Part of a small language model's weights.
Size: 14 layers, width 128, 4 heads of 32, MLP 448 tanh GELU, vocabulary 8192, 3.63M parameters.
Training: a variant of SOAP for these matrices, 141M tokens, 4555 steps.
Each number is 128 + 24 x the weight over its row's rms, rounded and kept within 0 to 255. Layers, rows and columns count from 0. The size above them is the row's rms in percent of the matrix's.

# layer 8 attention key, 128x128, rms 0.157, rows 0-48, columns 0-63
size [ 93  72  77  80  82  79  85  81  97  82  81  81  84  72  83  89  84  86  81  75  80  90  85  77  81  79  83  93  95  77  80  78  83  84  83  95  81  80  83  86  82  87  96  86  80  86  91  84  84]
[[124 105 110  92 137 153 100 122 119 148 127  91 168 115 104  97 132 121 118 124 112 163  77  83 118 145  92 135 120 128  91 109 154 139 129 113  98 132  88 136  92 129 107 149  87 123 145 163  94 151 147 125  63 165  87  86 167 141 118 121 140 158 151 112]
 [133 136 141 140 154 138 145 155 101 130 102 125 136 147  72 147 139  97 135 131 115 135 167 115  83 141 108 120 113 157 146 132  92 162  84 111 120 160 148 144 111 131 104 146 113  97  97 136 154 172 138 107 107 131 110 140 139  83 137 183 124 116 166 159]
 [ 84 149 112 120 131 115 105 178 132 112 138 161 160 165 175 127  85 114 107 132 162 112 113 131  91 118 134 140 162 156 110 150 119 159 131 125  83 122 145 167 142  88 134 137 140 156  71 127 138 123 155 106 144 100 135 109 122 135 137 124 128 148 114 141]
 [150 143  82 141 141 112  92 140 127 138 110 113 126 103 129 145 133 134  86  92 106 106 132 145  86 151 100 154 123 151 151 163 100 120 163  79 166 184  87 154 118 113  96 118 143 124 110 123 128 110  74 149  93 138 194 122 131 161 122 132 131 168  82 131]
 [164 152 169 117 128 170  94 146 117  92 122 118 158 155 138 128 150 148 134 131  90 102 103 168 103 106 111 154  98 117  80 137 123 121 116 137 147 155 132 152 141 110 132 147 107  96 128 128  85 114 126  92  89 142 166 124 121 123 145 112 102 135 104 132]
 [128 116 138  89 177 111 118 144 116 178 164 132 107 157 126 112 107 153 150 106 132 180 116 139 104 140  90 122 188 104 120 133 100 147 119 129 112 132 138 133  92 132 125 144 129 121 130 146 132 165 149 169 168 125 121 134 126 135 107 148 109  99 101  89]
 [101 109 162 130  74  94  85 141 140 150 112 167 158 108 148 130 102 122 107 132 148 133 138 140 102 130 139 144  94 140 113 130 119 127 120 134 147 139 109 164  85 135 137 155 122 121  91 102 129 154 183 144  98 134 104 131 138  79 133 120 139 162 163 130]
 [111 127 148 136  96 115 139 130 118 131 103 132 120  93  87 169 115 119 167 157 105 176 180 157 164  97 116 116  77 123  99  77 163 160 112 164 130 111 151 115 113 132 125 178 130  96 129 120 125 134 106 104 155 139 149 106 114 169 128 170  97 137 113 119]
 [ 84 144 167  95 126 124 158 153 124 135 193 140 131 166 115 126 123 163 131 117  92 143 108 141  99 115 128 116 148 121 161 139 127 163 174 121 132 134  99 117 124 127 129 114 149 109 126 153 120 109 131 154 134 112 168 137 105 192 135 141 110 111 126 122]
 [146 164 143 149 108 141 150 141 144 131  78 110 169 129 111  98 143 134 139 106 115 156 106 102 122 129 121 128 119 153 122 102 125 133 114 130 145 150 129 126 134 108  97 103  86 151 122 145 192  86 148 106 123 118 161 142 144  98  91  97 123 110 132 113]
 [114 146 104 133 103 147 126 128 175 161 163 166 132 158 126 116 142 130  98 138 107 109 133 152 108  93 109 100  89 108 113 143  82 165 112 124 136 135 108 116  89  88 113 131  88 111  96 158 132 151 174 104  85 156 138 147 112 130 122 119 118 117  77 148]
 [ 72 147 119 121 120 146 141 149 101 164 115 142 114 114 145 164 120 133 101 134 156 152 148 131 115 105 145 136 154 108 191 104 125 125 111  63 138 119 135 123 123 131 122 157 115 177 108 169 105 140  81 159 131 138  83 161 125 137 131 132 139 128  80 132]
 [143 141 122 114 109 180 105 164 116 105 136 133 129 131 114 119 143  84 161 117 128 169 141  87  99 126  83 106  99 133  89 150 118 154 156 164 132 135 124  93 141 124 140 104 111 123 129 108 116 113 144 139 131 146 125 154 119 147 175 100 124 172 158 144]
 [107 126 108 163 129 134 169 121 120 145 137 121 141 119  92 119 164 129 174 106 159 108 175 166  79 164 131 163 105 141 119 115 120 117  93 156 164  88 121 105  75 138 173 147  98 144 106 124 143 150 117 113 120 125 120 115 140  98 116 110 122 131 100 152]
 [100 117 123 113 142 160 168 151 129 100 105 145 108 104 122 122 114  99  96 165 118 136 133 117 132 142 105 114 158 122 132 150  89 127 115 127 124  96 106 118  91 129 131 145 123 172 131 127 131 114 159  92 156 114 119 145 157 125 118 111 124 135 101 140]
 [105 160 101 124 165 129 121 113 145 109 108 115 116 118 108 115 124 107 142 140 126  92 135 162  88 106 148  92 139  96 162 127 140 128 112 105 114 181 149 118 138 144 138 176 130 118  95 100 177 141 149 130 113 129 148 103  92 119  88 148 123 124 168 127]
 [153 151 130 128 186 142 152 162 161 151 123  92 138 132 110 121 142 102 113 153 108 142 135 102 112 152 134 131 115 137  92  83 119  99 152 101 118 127 114 122 137 107 152 111 166 102 104  70 187  93 140 122 149 165 111 110 120 128 146 102 157 161 169 167]
 [104 130 124 135 153 131 138 164 138 162 124 152 152 122 145 166 180 136  99 169  98 161  88 108 144 160 121 142 155 129  82 102  93 156 139 135 130 117 138 154  82 168 130 104  82 134 128 123 148 125 114 105 127 133  99 171 122 123 129 122 132  89 152 140]
 [138 182 119 132 114  84 101 173 111 138 155 172 135 114 127 125 144  91 136 108 128 176 131 172  78 129 165 130 133 144 158 125 132 145 122 130 116 155 129 126 101  85 143 166 140 127 111 163 159 131 136 106 136 143 160  87 113 103 102 112 158 147 121 133]
 [122 141 122 154 100 118 123 164 113 110 105 116 125  96 172  97 145 136 144 124  72 140  99 104 140 146 128 135 147 125 153 160 121 101 129  85 111 118 125 146  89  88 131 132 141 154 101 120 118 107 148 146 136 177 150 157 142 105 150 127 140 141 182 152]
 [131 125 107 112 104  86  74 136 107 134 114  98 150 131 107 140 112 105 160 134 120 130 113 116 155 152 141 113 143  98 130 153 100 119 126 134 114  91 136 148 114 136 121 110 127 137 105 145 189 143 115 136 154 182  94 162 122 110 100 138 117 173 133 113]
 [180 164 128  96 118 139 102 117 164  91 122 125 112 118 103 146 152 134 116 134  94  95 154 139 172  95 131 129 115 142 121 127 122 166 134 140 156 166  80 113 133 190 144 143 122 109 121  90  93 136 132 130 109 128 114 149 119  91 154 121  86 115 108 147]
 [153 123 125  92 133 174 103 134 125 191 137 159 105 132 124 143 137 102 121 111 101  98  93 133  99 154 145 138 107 144 132 183 153  99 144 122 119 168 138 136 126 127 133 137 145 135 109 127 131 112 119 143 113 146 143 137  95 158 155 173 112 125 133 191]
 [117 127 154 148 122 135 101 105 106 151 128  97 121 135 145  90 186 136 131  97 178 129 124 138  95 145 138 126 142 131  67 101  99 114 159 117 148 112 137 122  96 139  89 163 118 113 101 104 123 125 105 124 155 152  91  72 169 142 175 122 136 158 137 125]
 [112 161 125 130 113 146 162 141 101 144 140 111 118 120 114 128 117 140 129 163 135  94 188 140 157 125 146 159 191 137 148 127 136 139 110 163 181 113 158 168 121 134 128 134 153  94 110 157  89 155  81 172 114 144 121 100 140 100 149 107 121 168 114  97]
 [ 95 117  96 130 111 134 162 135 115 152 138 157 146 104 148  91 127  74 127 105  82 128 118 140 143 128 140 117 101 127 122 102 111 132 107 118 123 151 129 173 127 136 130 168  91 147 157 128 158 103 155 126 174 113  88 157 123 139 127 156 138 106 134 105]
 [174 151 116 152  96 125 203 145 110 120 123 123  90 153 136 145 118 114 104 106 134 163 142 131 172 142 127  93 172 139 128 141  91 124 140 113 104 142 160 124 159 118 140  91 111 127 153 124  99  97 137 124 131 134 118 127 127  98 116 136 115 112 137 106]
 [153  99 150 151 132 158  95 105 138 153 117 107  92 160 123 144 135 107 111  97 135 130  80 150 147 100 202 157  89 144 139 200  99 146 170  97 138 156 140 120 123 119 131 128 128 120 132 109  96 133  97 109 155 130 137 146 184  85 150 134 125 107 126  95]
 [173 117 128 105 106 163 156 135 142  79 140 119 125 118 119 138 119 202 114 138 124 148 157 141 101 155 115 118  90 134  95 107 102 152  95 131 137 135  95 116 128 108  99 142 169 117 145 146 122 160  99 162 132 133 104 130 106 167  94 119 166 177 144 141]
 [124 115 114 130 124 162 138  93 156 149  90 130 123 138 135 117 136 106 112 181 131 161 144 144 184 142 146 102 148 105  86 115  85 169 114  91 114 113 135 141 115 130 115  74 162 170  95 136 145 125 180 157 123 134 117 147 127 135 118 125 132 100  96 154]
 [159 116 132 121 133 122 166 157 124 100 165 135 126 173  97 127 129 156  99 147 158  94 131 140 155 113 124 120 149 105 151 156 160 142 102  78  88 177 142  81 150 141  86 170 112 125 126 136 140  83 152 155  95  99 153 110 123 121 114 117 101 138 106 113]
 [133 111 178 127 133 101 146 139  95  83 149  96 155 176 154 105 149 105 133 101 147 130 122 191 119 146 107 145 143 173 138 106 139 114 164 109 112 162 179 137 103 111 160  97 101 104  89 108 110 102 141 132 118 140 120 140 134 140 137 108 119 152  79 164]
 [146  78  97 134 128 143  60 119 108 120 112 139  88 132 138 134  91 142 152 158 139 111 152 142 121 110  97 160 124 148 116 123 169 123 141 166 138 135 114 120 138 145 124 101 151 117 113 163 127 107 111 133 105 141 106  95 169 125 155 117 127 117 153 129]
 [119 142 148 122 158 158  58  98  95 121 136 125 144 114 145  87 141 109 118 153 145 140 138 124  82 169 151 150 123 121  97 100 112 122 127 154 144 125  98 149 139 112 124 129 157 115 161 142 131 164  80 105  73 175  89 172 158 146 122 151 107 135 111 155]
 [198  95 107 135 129 145  61 129 119 103 105 118 102  91  97 158 172 132 122 117 130 124 161 115 102 130 124 121  75 114 160 122 103 129 156  99 117 137 134 124 103 127 101 173 147 155 132 131 116 107 131 119 121 150 159 103  96 103 123 142 107 156 130 158]
 [160 105 110 160 130 110 123 148  89 140 118 168 142 147 145 127 157 121 142 125 116 152 129 102 167 172 114 125 111  96 127 168 166 149 141 109 135 156 161 124 146 116  79 145 123 136 103 139 169 149  80 169 129 144 101 127 123 129 121 141 136 134 128 137]
 [118 143  90 128 131 136 124 128 114 145 141 107 150 124 127 140 119 123 109 116  66 163 121 138 107 189 141 115 120 105 123 128 125 133 123 170 131 115 137 187 116  94 161 134 125  66 158 145 136 159 106 156 149 114 127 119  53 171 161 114 132 100 160 146]
 [157 131 155 136  96 139 158 145 121 133 119 138 140  99 129 142 167 152 118 144 111 133 120 152 125 157 114 127 120 162 112 102 123 145  91 119 173 113 142 140 152 139 154 160 102 115 151 129 160 115 168 119 119 107 151 112 125 175 123 134 118 129 161 102]
 [149 148  74 166 118 111  94 106  95 126 145 131 108 121 144 104 127  94 147 105 129 160 128 152 146 124 121 105 113  85 110  82 150 159 127 120 106 105 127 125 132 156 133 148 121 112 154 139 101 137 119 101 140  95 168  82 119 156 187 164 107 115 127 121]
 [ 89 148  84 150 120  80 138  90 158 125  89 105 194  68 106 178 133 159 111 110 141 149 124 131 135 119 102 122 100 141 113 114  88 132 117 136 151  89 119 150 112 152 141 148 137 119 130 141 118 134 125 132 123 118 149 134 200 140 119 172 118 134 143 144]
 [102 133 133 100 164 141 150 144 132 143 157  88 157 131 132 142 129 133  86 141 131 120 119 114 139 156 147 138 135 103 126 102 114 119 141 152 127 100 165 168 101  84 112 153 162 115 118 122 132 191 119 151 108 120 181  96 114 162  83  98 158 113  92 143]
 [168 131 111 141 150 131 131 129  90 146 146  99 139 118 110 166  66 144 137  99 109 151 113 112 122  89 124  99 137 116 105 159 129 145 174 131 132 128 118 143 137  72 114 165 138 122 103 147 154 146 127 170 146 162 154 152 124 164 124 140 119 131 156 123]
 [126 137 101 108 132 142 129 141  80 157 149 124 143 174 132 127 124 131 135 154 119 124 136 172 131  95 158 159 111 122 131 138 137 145 103 134 129 147 113 135 132 157 132 114 102  91 130 140  98 135 108 125 186 155 137 135 101 166 118 123 151  97 160 165]
 [169 104 126 130  83 149 128 180 134 130 105 140  95 102 146  83  90 114 115 111 104 100 163 137 144  53 134 171 110 112 140 128 172 139  90 148 127 142 116 119 136 149 129 140 124 138 146 115 157 116 149 146 146 137 140 111 117 140 150 146 118 134 146 151]
 [132 130 135 127 105 135 161 115 110 154 150 138 111 129 127 152 126 110 124 132 134 137 134 157 132 115 143  58 157 115  88 114 134 102 151  97 144 133 124 119 108 125 144 161 128 105 133 110 144 100 187 113 122 140 163 153 128 154 107 109  89 149  97 132]
 [156 124 167 121 112 146 119 105 161 105 102 116 102 197 109 105 131 138 113 108  97 109 143 137 139 128 143 130 145 101 179 140 116 113 117 139 167  72  94 119 129 161 143 150 148 152 175 120 108 137 121  97 110 121 172 136 169 120 102 139 133 109  98 115]
 [ 95  94 139 119 147 155 120 121 144 158 133 105 159 117 145 116 159 118 136 124 133 128 107 110 114 160  88  97 154 137 105 120 115 124 118 113  75 140 182 123 178  95 100 103 131 134 105 146 146  90 103 153 118 146 121 123 149 116 139 102 104 149 184 120]
 [136  98 129 125  99 114 117 121  88 166  97 153 160 151 139 148  89 123 183 102 149 135 144 143 160 143 171 142 150 108 131  97 153 154 110 156 143 101 160 115 111 135 104 104  90  91 143 124 132 132 137 136 180  49 161  89 117 144 156 146  94 138 117 148]
 [140 163 101  88 159 123 142 107 127 146 116 112 148 130 148  85 183  79 103  99 142 135 150 138 121 116 149 152 168 106 132 157 109 143 151 118  95 156 141 106 136  89 142 145 133 141 116 106 134 121 128 151 190 134 119 178 131 129 114 109 135 151 166  80]]